Weights of a small transformer language model: untied embeddings, attention and MLP in parallel.
Each number is 500 + 40 x the weight over its row's rms, rounded and kept within 0 to 999. Layers, rows and columns count from 0. Numbers have three digits each. The size before them is the row's rms in percent of the matrix's.

# layer 10 MLP up, 256x64, rms 0.148, rows 84-255, columns 0-31
085:484455481515505520474408602505427463474501502487488501445531497478520453536497482552478484485470
093:481529486447563521543535516503532486537531505523544473399505435494551494458562445437540522467502
131:517477450489417479511458466538597520479526468498506519603552489432485502498452483516567512533536
100:523533542506459482549448505547498471463462446457512535566559474490539514450518541464507521498478
098:508491480567526546494489514509502559562501475533444527484487513480400522539541482508499513465545
098:451515520442460532496544479520525490428554460513514566537516519450520568521554534486464544504438
090:467433532576482456462542512513463424523485521436511538485521546418552482525504498486487533419487
106:559555462471518519489527570523542498558520441445502526468502531484477506517565539557483487502462
092:489481458409488492514483449477511448507464451471458486415501537384504425520462466489465510531444
085:541520504503477522499444507524511496478545490526516551426542532543523487479564504497461446543533
101:457568445508501498519463578436471525512513457456483536511456457534541496502483510416514508460514
095:493483529527474498540502504419481583528498541519552558558474511468469439506550526526535547486487
107:508505507495557500455486496427534523592480546554567519469506415487522468444474493481516451544467
099:529524489433473435525430492413532444501521518492554506542485497472464487471476522496429507524454
099:591510553537541493568459454567472511432459552502504499492568502530487470452545535505485512557531
084:505498577455527513480532527509514550554541517533504500416519506506479524438519513509532565455516
081:530479524551441376394531517561490475577551481486438507526538497509484452443510514444524475539486
116:535499536498538462484524477526496485455498449513461479486502587455457489532469468421554545517538
095:571478503497442499489554469509596522525531451470536521595477539544545478435485551488527483480570
100:474416482444547462437510572534480416482510487481539501494462490385437554477512443480491499482425
116:538455533529447457481524484481538421525476463485550492492475501489475505584521500468538576441476
108:451450501502459491483435568565520503516531504527506562429545545513427521464512498530552519534553
128:565458454494538489546547548476506495471477512493497509523496474578405525460624505490559527474579
103:551513453464488469529415517465453459500556516481465496489433525449583516536431528499509517503491
105:525495446519519508433468476446582488544475480571483483552474517472430520518518477556542497580526
099:535484531476461525554496483524529542519524503547504542574564504487463506551479506469518459498591
104:459479565494475501491570489495462524530518533539504606536487498539512441533505555508431480498554
091:568513551462472487571529528505453486455466497510517505516504477490446551519572519510483514406432
096:520466477531498441528463484465509442489488530446542470579446451512534454506498503499518480509508
083:488559453521547484441409481468498418529472509468499536437516490477487523487499517484535567574497
113:534530583512573530506550494515471494519496538516536530474493442434470490512560506423502493567514
112:520496493552572497453532528481407498486525498493471424461489515492436546484504548516521514465542
090:410453465489439535516478527430579482559415436525539528466506538588479537487510541446450487556532
085:465573480499472511504498525560454492508395512515508550523547519524521518481457544486459512525512
109:514460488524558517522480545526537543530533520567558491496486480528451465483569550481486559501510
094:456443502513498512534474526496496432541572524482439453515557523386454450581537451519555523526526
106:470451513573499479481456476542535607513531486552579536547546488493518420458503491437507482519459
078:462521528526480585528496507554457485514570531564492469523556581568500487431437515517545535472512
115:504515484503542439461546446453542500538527505511562501518447472548485514449509512441565430470504
097:507541436466486456590554466457498557504511508537497507507436470559494469501518488435492497482521
093:498476524575485448489501530500445547519468504509488448370541470483562485465512439553520479490521
096:531505485557487553597520510464554527527526526486506586466437482485520504529477568503579511532444
097:486515462480589535549512476541506465567580483499561508514497474509548441620454474517518452471457
090:481471494562507542519472501485468575508530559458493508492519476572482542579528602519469472504434
109:486458442523540476449502498440528490449570467518505466599504557494472511538445467457561512486448
083:481502494480482533530484512541507479507538571493479564486576492495488466529524498460509500572467
105:470498423508489484468462536496442523475501547467528449534517525467500601477516523569532505492436
092:385457435471514502491477470506491443518526518460502521481525460439444420534433475467422474498396
104:474479469505442485519438470534509557461478556507503553509600410485573499527528525517473487513472
087:509441500533554472557482516514433441475513481502480489506491505511456445483468476399566441428476
107:561448546541515514488501604432514527477471500551500490547467455490439542422573517502537510459590
086:470536565514532492534503505506437569491579497469475461552513496456388485497463498521480483479558
095:459498551532500504512470454552487513504540514506446510441502484533496517596483481523436487505524
093:518499583436416444467485538469489475493512534500505518520513500473560512519492490541499496545392
104:563429551512553505486452458496504515574473529418520482534492531489500550388508479491564482473464
100:526486498457428559509489463478545533527433532531544535564464467507442534453526571491531466526477
086:526564478554474530504536541438487576511550491555495502456527502475569583470517494506435487536537
095:510466487466470523486464513514428459469537467517473417465484487421501509539453474502485512517433
119:559509503533488449474526517480574559491515482546487544561496544523482463466500532495553549466470
088:507489415479464486575536535479498505556519481501487557470415544483472513541490543539471447494456
105:553497551561461525588451548502575477554524464485443517476491533486482477449465504471460508544517
107:580519564497600520503566525504482499507445491551474468532526548471491567464469523438542504486451
112:458582521530495466469483534523489485576477554449516498466447530467546482534449512508513417539528
097:419499506544518469597528477491457511514564578530496530424456529536492446510510532468468427475544
088:563495532444529536530503542566541419530506436501462509569473523524422437479532540491512490511462
081:467540551510557502524464502513459494490547526488457534478536401478523465587461476501529525534537
113:482445559422501507550544568483495549493508536548497558468531508525482508532480494475518473563500
103:506430545496418482478572452495538515549483438494453513528513520456564491525529457559552471444579
115:482478449474430457472463444441449387492495497495418488483541442404453538500451493506468504509483
107:487543480463474544445507513515442503535563534477551512532488529516500465551455551482494504558396
098:550469507429455511536549456584519461458496487461511472464489498496502512441488502438525532504472
086:488493527495487476465465488491506471489465470474514541464504464482520495422456512474564531388549
111:533443478483498525461580556586571589454534514542520476489499555512485545521485494478547500579464
111:552577450481483535532441552451481603477507478468523566492521418475538506523501486434579532523528
083:505449504572490493445527480406479447478474452444433552463570471506488458480515490411520479535433
095:521493553473464507470535484598469520471477478500558571496545510548505434515467489425465524527492
100:501529553516455532562557456564520508513507526500492495523524515435460516555538454422491575480518
104:565508513466508517445589567493563535461497484519534501535477537450440550556525502453496546531513
100:504508457533455560521463456539537449541439482525529569549472546452487577501496546469505547512486
098:419477522506513500453449463442510431508495532517501498437474480494471547527401459469498432487476
101:456499487521523554567541499493575572491558440531543528543509485502538492499414586478441549548492
088:462504515510534436476538467540510503464489463465518511465425542416499514561518506513506519503515
105:561545456539511535510483514466557514546550450545485576529536527530540545510480564483525540445551
091:474487483476474485523491500551530488529531492494515511556502589501490524514461461485484579530518
106:458459451434451445512523471488506454501504523509452595461514554425502447527452477504453514461525
106:529525499497471533496514519467594519462554548444452564455448525468498505544560520445530558500552
107:527577461534477505525551545515490512471544529456458521511468582531498553550493497514571575476495
095:550532487520607545448537451475475528600509531486432553479521473474447455525545481546516556506458
104:578497561476456519538498491444562499545529476483549514514510551410566516458520474439524520532451
094:502492472433563463402548467491455514497479462462486530502470565484498553493567519491520524447472
111:511501541472572516473577469487527585469582520495526559470483452514474437503508480474489548541532
096:498501457430494543490494514591487541483537522507566528527530503499466558452523537546467528499503
102:475512500577527452435534532525512547537537503540524527553469567501477541493488428467575632477444
093:518488463468450536537525391516437473474471537514545540466508529526560484566483546479519451522498
094:434461516499516497485496498451576503451473486425498456433484512496525511476515522415517447470551
099:460500548478519501431532460615426497491513502531501555513499500452465511409534476457536500446474
095:531549452462501487537437462483437567461442483457459488489452460517456486483538475503464471472485
099:442470499475537585529481508475491533564443446510507479391515458574490452510453462551449484501480
116:559537461504540532528535515459515529515549549536543521477480504472507546484520534478525549494553
106:513487455419509470481547520500489439511507475472457540558515528487459499553478483463531490522601
092:523476532480492506495575507521524427485573479422516475508512577427506476497510528501544526383520
081:542530480502509482429519453495481466517518497517539476464491518537479512492552466483546570534475
090:555532465533514499571517507556500490536557481504576496455582524507440569521444515522566474570509
105:452486494568511540485507540484599548548512473461503528470555548540477552519480536497540542492553
099:510540565466533518547541486467403529461528536476522503496499493461421449518534485473539520447562
131:552510525513448486482590453456574477507513519564522510491470513516430507539509531527566491545552
114:502492508532499553488490525516503543511563517499537551496490518444538507538424529568492529450545
085:441504477489507515572444514519509493407518622468542508485540420550469514483539551516462504541475
099:525509532507556506510521505533485490439458436510469514568482473456394509549496468476549542455551
079:508456450472479452509468515538490485625477467512527452504567503506503531504487493470499488488537
114:564526534487569587533550493545547539530516517433509512509487522486564593569561460532496563519464
095:429568502482492532494538488522542469486560466474513469447412540496480461588432456542506544472486
098:590562532533571459506499465498490497488426523522465544495478521511482520496503500508584570450442
099:511540535561491510502530534529546537535530446521545573429489467533553493477443542451532522514454
108:569461522473536541495592564495483491481453502501469529555514535507555555542576466500526449449515
091:535517523446491518542449441440491492497592465520463513495532504562536535479486503522545487532497
091:512531522507487505520548537470540522534568459499452471490436522446557506469506508548466510481495
094:477554430595439518517457488507550594528543515479588508505522523548530455571425537486455525509490
102:428461439532462514452422502484482502489439460522554519531458530548482517515453530477550587580498
091:500465554509475468522574503603609517506568503484479520527452516508479492500529442487502536533570
097:514495462512504405551506551562498482432538500483510528549499506442451436514570500559504563473502
122:487505459450463447486470516509505564570544464508455447480546540487518479495467486550432490474494
109:452534458498479479478519542460531484533514414486540551561484478470461555538488501421475550442502
108:493503568521489470494560480582462460497519455485498489560506597494510514553430510417477565518458
110:533545471500489438453484468423473448525490468514537518573450586488462499472519487505576554444510
111:506465502558518559532486517545501466502551516517481491497494549493453567538524498523560469468521
098:472475523540568497549487470546459529513474578559469507473454511436433525544528523532497494552485
131:531512520509509539529513535456570552522583482496444531552471547448484506512599499532525503467546
092:432500548584426492530525530523509504563469470512486532500524536538568487517466538487553498530511
095:519540476505528497456461449499436528517443488498461531456469496518505513514496506530494542459546
096:599490439481460497454480519490466499445546483485513509579479445470406494492488526459490481506478
090:509471473523579511473488484459541493562504496458531469441524512457515505372506433497534521496423
090:530455451518384554487455495562578514547532484538490508524488567506483524566525460552521558480492
109:563486556481553460490529444490513506578518551451495547501439535511512526482542450538599476462472
082:602508497525517460540546497520463450479538404420493514527453522513489501534544535530476525491451
116:556526501459553473533533543515504531497555498510555528528564479552463479536498544516552548458547
108:506481552474564529507475504518493438498489518496436533519555485559442523481599549547473520480553
091:494516523498498526486501442443501495511514538500419564490531512453494472517529500548540482482554
101:488501491485504439495509518541527567411496532481468541498472468498454506473529594547562497486454
125:590468518533479457515530452476607478496402483518487538518511504491502478486494535466612544479486
104:525452564515505511519518501552477449491573517522587514574529509463418447545580540464560500471501
080:497508461480498565550542531468574525603464466498529475506540515580444517530452552538450500520431
104:470484486541424428498477430464464510451572450440499513453456535523512475495448470510455451468438
105:528519585482524481470524417468456496552483412579496500492488479444520504421432496427472483473510
077:591477447542422548469491513564493457541569469467522514502480488518565543574471472489481513559454
092:545478516473528504509513470468515538588434533473441483502451426460431456579488474514497502531462
095:582486475506500494486556465479593472478431521496530444469552477485449535498545517523529536574462
115:518473493528504517452488507484454460468486501446432533479509484463424553492501493483487557448516
101:528569556503470509516505464490530472499512491568513549449489521425391539511524424489549547472499
094:524493520508571474461515470502515561459460512493548544566463509481488519474564527553363521511440
087:473425486406422452474518442505488508515518429421493597506529511498527492482462521469506488453476
097:516543441488510481453480479508539429483511487509514582465528543524421499509455447432467514510503
097:485501566495522528500535504484614488494520453511538507510505546470466533494559434480601567465576
102:521502474550564503455521556538524503498543459434575482548540521462468536494499537450515541489452
112:473494537494502488496512492473508499501484485496575545505489465522467458529471448436540474489567
103:506524548502510468598563539574487522486521494481595466517539521487535435489540466444543550505500
092:505543483539519502555515519537449466585515501485435494539476553496543519511527516531509506519560
088:445482529508441463445545551496527555519553445502476531442481543468456485509478471458508556481538
090:500481425465418468522448476485505448508508458499507622501454477437458459508489531563459440497508
088:545483525504560557490430481566474482532560589539473514474574493566476515457504490523487524466495
098:451459477512554559490474471493450506451472543513490489414517559501521540452558511545457467475497
090:545497467555510512511476453516472454502522570521471516516540461540416496409524504437448445484420
095:505469497435468479414458523469581466532510481463473564508495498498475494499432459473492547530528
101:474449475523514521532521598495533470569561523504472523516494528513513527426526542480464448531423
127:458509421482540458559536552474506485459574461507523514520550529442546576491551520496514462494511
117:531480504503573561494471593448464529515487557526518522482485543542463550543543560498463474541480
089:543492583510466477490502537521534488479519473443479500391513470455514436432539520440459488483420
095:466567475484507489526453536419487478562422473491537553487541509517548504526449493503412487513509
089:537537460554523485474531488385484520505480525474454589521510456543505468472564481461457519540465
091:462510453556535487538439545481556480525429519514510536463496443422498499468508566553509533568484
101:492503497496540490548490475462451569512493514520498538533528489536599534472545549543430524529573
088:501511543487511452519511471564468497546485496468484534544416530586563502548481566521498582479506
# layer 10 MLP down (transposed), 256x64, rms 0.157, rows 84-255, columns 0-31
098:523531531508489453522538447528508571593502516498525510568523545481452563472469533484500494549515
120:527483471538534499509458441504461480491451557458496521482524430486527519491551377523530507476461
120:472500503408431494459436540462498519544527470518518498516481424531480529517536493481525520523487
115:539563477513536463505504487555508459452529525513436516497538504517517451511536573454485435498489
085:469537517505540429498466537529483472514573563488495473570544497515489514535457483534547573466477
108:498584504449419520436548513536487536499517501488496501464471470489518486609467522445507462519483
091:471556512451548569563481514488485492494525465561468469506442460494491512429507449539532534579528
104:482530492473558466459495511548579434522529490474454522477437465503522451444563469551470495524454
098:549526521590517485438514585520473489518581595489563518517537401575501543516491496534526499448528
089:458484464504449436530528544461433534512483514463508422521453451399485515455447468468506500492499
086:487471438476525552482495492483571480453455480538496555490505537502511519448540478462521562538525
094:498492510480494504468525474508448465456462506457479481497514497500599540533454514542520514603529
111:569454491505528499517595590502517471497531474484520530509488403494457511533544485452485454560407
113:441472421546481577473502462525482501461433474486427478442527447466575481497528475465524448461489
090:466506480514494514494566523456548533538454592494518499585472497464533550559529468491490460494419
069:504460503508472447530517496446506512504447511414538459529514493492443533552491469477497488563570
090:448460505490498604562551557513527507415472484520513530487461505523515542512472486508572490365501
118:539535461531449498460547549498484495577533448443437570471536502474517512515492522440473511570437
088:546531511471490518510476506520479477600558526469516547549512499553444477512479528426540428489489
097:501554462504450504398503459538490504539455468489524481504489490513504497524531524470425538411510
105:487527476505528497467543578504508569526521614491592539462515516475440453521500520514520483378503
188:480473515463464451506503525480497500503499435489575535492493473616525459473535469505559454507466
117:516518515548522501458589544560495512489505459507488432555487447518530477509471473567456496445471
099:407521505501492492494582492480551555528440476522531506510557476505424476454552462519528484499496
115:431480448478478526479524460475481502526509501495480577477556554524550499563546489555553517566440
090:521559560527482442491534496498488511536486529468518467569518506453461496555467451468467544512488
111:454445544500471535417529482483612507499492509519487535539530570523543470522485455463492528507475
083:431500470499514502471460516467545552500415475488486511486563446563577481498487471498462438530559
110:469532467509500576476555461559481582536521471534443522438533555477465516461488488498504490482445
086:540427540512470520495523522496482575453534495549532483567528473448538543577514501481427447397560
120:448499477462585534483440500508564479498543515486480592476479499499476550548531530506521531567524
117:482609460577548535502468485522541540426562522489506463516489404491536556518503492513480470473497
083:463442539539459497432527576583509501507441511485520514523549463544436545510522522502485461593473
083:514410478478503511578488530466511493497490560475519466491465488505514477525466506450588496500489
104:477491494495470461493422492484399514423493485451480462506486451513490461416496588481484549525516
095:476539539524432454377464456498512555506505535474458465568492509512470501492531435478472567573511
117:568444507518492504538443464539490457416557524514550529523411460467486488411511523491504473494539
090:500500492568498438472554454528571502569472478438498496528407468480475505554550513500518483570530
122:420542550523569539510452508489517509490543507504447470505468381513587525434497484497539474501485
101:464544518497437447496424550483508549441475453502496482493488413482438453510553484470510554486526
087:462553515399534543516441478499486501487539449553495447542486550515523496467492525504521523622548
092:456535510517422466504524470472497454465480443483514458512428516461619506567569476472490464525542
106:501502531536439465454524493454498528465390614475550517424497556466489527451501545490472523502559
090:493569540445509476476511472550494426493477560486506436507516509404496489483507417464472524506544
097:438519510550500500509486585513535507559546525520533498524507508476445485523437515396513494392554
084:581530501492552560519490568546569499530519483572491464505520514524430471610534529478448522477489
089:554509545509544528584509500521531448537469468496452578470476475492446430573498520457461511523567
075:524486533506456467416479482503413522466486414514574428486500494453502558478487572474544447563575
097:519540517478534515517462548456510474508492448512576552501427548532480550416454479461552488564496
091:501514521480497451495555526544479510479499538528506463509503533525477492476500552477550485528552
105:484501517516492486483549479432500519467510466563545483492469465470503434509441493535439468524495
080:518434490527486543454515535461485447458439507493485485450492456533511457475545468462566494505421
119:480480496448516510458494509555501510519484564573491483515520488473456470510493539550557535468512
085:505517487545612542512514462559541533481504497494517459516489513449479546535488555436473493523632
111:524490447519461472502441425492403524520498419463476460506456419499537454471514503549505488468455
114:482497480550536460528507435503566528483468456511504489492471534518488481515430525540483501512443
081:433424475472496507506511540551528512514500446471514528438492509543540402507465497530527463423494
087:391546465522491446500486489481494421468430532501527557470457495520533480441520537438469503495517
110:483495531514512544507485521500475562442445437474499487455541474519486418554460605509558451455488
087:408561475487517523436458494537532448441473467489435448545546441541548460502513489482448510460505
096:488538508532457540488536571518424512525478508467482519498523424498489456492468441493450431498457
103:507480508465507512538484481511475458434464441451511530492447468554509546517486573533517495503561
115:536432432457507502534479482450478441497497503550501511483560456577498498554474480487437591457416
083:461480500431517480488507524501512539544540474531494543577550544505575538489516438457456536568504
093:501520510556508467467564557485487519585454548483532499494594442467453534531478561466501424526571
076:482463499506489515486488477555544524501472463500448488551473580571526496478532496520471541540477
109:507523530510503537461489516486582464455484524529488491508454477540494512512502524492522511386444
104:515472553551456531481480500526532511480480501533522500490576473555562575498529520529505592578468
104:499553516482558548500487573587528541546489472464538488517433550543543422548529539497527454473477
115:569439512570526499567500493510542529501442483547540511530537491504538540471508497529522487437550
097:442556535407419516508475557535510448440470506482498501520467548522515450404461505427511468474542
079:513503524491437528530530564518477529497535560531529496559464533527503505605572458479518562544434
102:604492470555501499506484501416488487474513556539471512523496489486493472564520460496487461500446
109:446453474499438602466513512475510521519476497499444539512483492517493517535505468409572495524484
086:508528528393496443555490537563515504530508464508482459508465547460429510519476555506519542480527
091:513530522453501538575499500469552478419546509574520469553459497562567487501463527535475526575520
106:490538517443537529500533501503475451545577505504512525530426603561506474489492543519594521495475
104:513441489548477533538551494479518501503522528495475529444547599550505542497472534483510483536482
093:481486500527507494513554423479488471475466473528572485575582527410573480508519559466571528532494
095:533513440477522479518514522601523536514487529504476524477503535519555422554533494459530519489514
094:555457458579521485450449504467465527555465493506462513475476463529508489549494545508485519590466
087:531571425474509460535488558536486504527449531547535488534541498506543533507537501489463632500474
081:439481506514416482513429484534511608522507518513491532507532502491476510488455472533440512398532
078:472504489600506537489575476540545500425487475455480524546526438503518573518513450479501426504482
109:473579545576495554481459529495455506478526503491547418540484453519518545528509511521547486539531
116:534480520505442505530524505522503520545538593568536562465462452487451472545521510534568488529534
097:506491456590474428534555541503508526469530605450418469505557526556520469545492548490493498472484
091:463461460430521471532462551499510435466538540526529441480544453404558528444443552478564490521525
111:565462561513467446493483472470522519502458412451489488485482451493455497535445475457487561509556
125:524558560390523457514445493498499485537461486470499542491523565422473533505528484498489537526454
109:498493507534502484476599525558488512453483477511570501469516446486428524437515520564470457554584
078:499521422483512436487509497532544536481514448508452489535459521510542487549544466430478467418485
102:408499445476561452461515520512520499462529494491476513521492521470587481427540500516439412436555
112:472554530508514449459492550497514498520525455481448441531471464456406450454472432512398503479443
094:501472467483523474519502495532479485523452483495445464482491543451573439480519489478557571528453
094:405482543457559545492465568594476522552447495520525537499438517485482490523549434512575554441533
090:453474506509456488492545575487474459558508578516572520523515483478550518492433545458550525533506
089:526529499514511415423491547463525479479527553456479512518510479516513503469493499398464456518505
109:410511448545482528442423450535508542492454526476484541486530543515549587485519483492547423550571
109:526472517485518525512544546479514511520446464496431500511538503515481468477467396508505486501404
087:517470528520479457514486495493507500584453439517456433615456517426489565470547520478521526454491
085:480544489518475454476530481556504464495531571503500514489472467383510445557472498543429484369465
117:504499539496479498496488511482558548460466589517450518550476553487579442499544466513480572484523
109:604436496551429468438526494515474472531488441532521488475441449519489559518442558521489571562466
095:480506532469527533528441491509434513502473533492550477517537496465540540503509492560450468517482
139:474531496420452480501469488518451528540436466517475507526524430493528437426505449541504502504524
109:476557471488509424529521501529496474591521466495457461484555500489510470501562476409491508523484
092:528507480455513453466484483483475499559485417540485513505530603399595473569494455557512478497539
098:498525515504470519511498477565577529446497388475531456483499478565521426529452474523488517457470
087:490519585542524583500511500482556492398559492464451512476507504505503491534490547482478498505459
099:505513465551515518527491455534530523538521597496499455538489483491516527497460436580393539458522
098:550465449501477466468468457473427515527411547513472504517567491480500474483479487460522449522511
090:519498465587490500489524496484426536535531404474496569515514482566523462495577506435505477494429
092:438572475437510474499509488527506504557484604565533483530541512484513552463485447566486533386481
113:531503530566516526423489590507612465533485486559429494538561463576569439561476468510490453486496
098:547503473556473474480487534549513584584425604468545499510508523479502502581501563482473491445549
086:513460443519447543528476481484497536479460508497487501474485512474543542504581471499448541550485
096:476506517435534534567508489509465417475473437539446527527497507487499488380539441538577497535454
096:524472493510537558483457491402535494474591475471517487529491477526555468455486534493524530558518
075:498513498478515581525574503519447469523490521471520527478583511471462471475496491493529440457479
079:517524527532518440503522504482480518488546517495442399550517451544481492483517502510443529536448
121:510477483573476564561551517493444428479524549470544563482451430504464520478481524512548512542505
118:482530467460502534535528486468576535490464475505501572486527509481507535450500522559431547459488
103:536469546546509486514515520513478550466493448484453515467456480492525482427469500436503497495506
111:482513504528459469515504525439446513488493504468549499533476529499443564467451474487569438429492
101:512501507481551513515494510488460530484457515550440528471427410572447526448531474563566502485464
089:478514483451463617497460529511483438576553515475553556447507452522401480534519531479555507460521
135:491471528450539481546448482481537473498558524499452494563469611475504419525533459447490473519506
084:601434470512493495538541519538563475490573470542450503553546467567537515490498493536508481504489
087:452462529472472533554557553469567485466573563519495467542542545476534488506475481541507462534474
117:468554537501514513421519445493525540560465455497483425541551501490512504489535470537497522611456
101:489466507459455475439511557451494472623574549513513446495466436481501508492469487564503557550482
086:530564492500509478464475486463412475497502525476549468507552470456455486494447517543560504517561
111:513522508526488541480502518535471539494518395523487541509521438497607523508552468500501480449429
089:460520479466469506517423544500519517496511595553462476530546488474484535501499428440550541450463
108:477505471435430543536509560472488487501491380481534497461502443549449476523545524500503519412430
111:498543584573534456496451545514578410507478555506453544457550458490541526510529560562500511432578
091:511524461520472439506454510495487547466482529513551537509515516470446529476519548497389525525488
110:459450575481492552510534415519523467529541548510543498493473459480513492514419510516571527546468
122:516522530483488426457527484460430470533475459537509458536534513447506544494482580473613518573508
102:501532516560527538448498490577492541489466499445467510468508439441501534457439495520494414444497
077:423549525522499519495469480507505470445416522472461464526482480430505527382469501460514462570498
093:518535536512544579515549563521534549545457493521475468566518532507518480552537513522503527495526
104:466508538464511498524462511511503451556475492529464491525499517477575490461464510502415568425494
099:429563529419486503527495494505476522492433529502504456488519524440423431407470548516483500493531
081:400494556483519526507541582529538482445497557475554446491481503481512477534463569483555500430462
090:517502488427467457444539479455568539555489571513491520550469549525433537488449518528479424500496
110:517452483523502527574515535545549432451492499496576523456509470494470495511571423506459480482470
103:469513480547508511499570446379529507456473532536425522481476483463435458509453516569540478484527
111:485479469445539569484520526585488469469493526466527457443459495461510523413530557508581491578505
088:517500542490491518504522528489550487461403529582505482495490523443475532438525468426573445514477
094:508473505503510529576503474555542489440499393494480474490456535480481490494484557497482445519504
101:489454523462521580537499503514501497540510474507506438458510538517518472541500511530554533513538
095:470493505525534476463506495502450487534466467445472497503561559554526521473454504527407491525487
099:517516517464517539544562536504451539506544571466538502447492468513555513597462473474447357472537
080:591444483491531595470495499534538439513519525491545478534506475550423535533509519451438523515594
081:486429494493483569497517518483493419527542498501499540478526484538456569475549520490493528526446
087:606554501470601477494501473531538511457474591442527495498506521526557494428512530525477484483556
099:489544495493500516483530544463463554526497569527486449463586536463580499553470513456501502544539
078:447483464531503472497511502528511569558430448479514465510507543475495526546530530421587407523490
092:508597476458549474455449479475562488458510491480462526529515396493541450472524468503515469511495
094:437510536439454478453486494454525494496448496451532430498473573514546507524499571526554563529528
108:514490520428452512453548527475491406464503407536493499476485461555487470529490500519484515491604
093:481481532557486476483506563420480544606548491518513463470540487595509547534505487508518507511510
111:487497514534505468512536573490490473457529546509535526482480561453471570452440494428527460516527
109:523537478553408454543463493458533506571509400561451500468469462564558481466493476466506524489466
091:587415482589449483524496477521449447515558547492510495548521434509587492539472547465479523463530
086:577448502526493517442496428501448437442559431481443443494423459517565467468501546512563460526509
099:460488487479542523557510454511586453553476418477474487495474501522473505485521493460453441544428
098:542471532478388505514529512494438546471491474540468454513504554472499467498530479470396458417443
099:479524489487511516437515566497541536518535538525534518485495508505458477528474550556555482470534
081:553510513576509546530597610490512538529551547506526536512526490494490578514521487433492505525461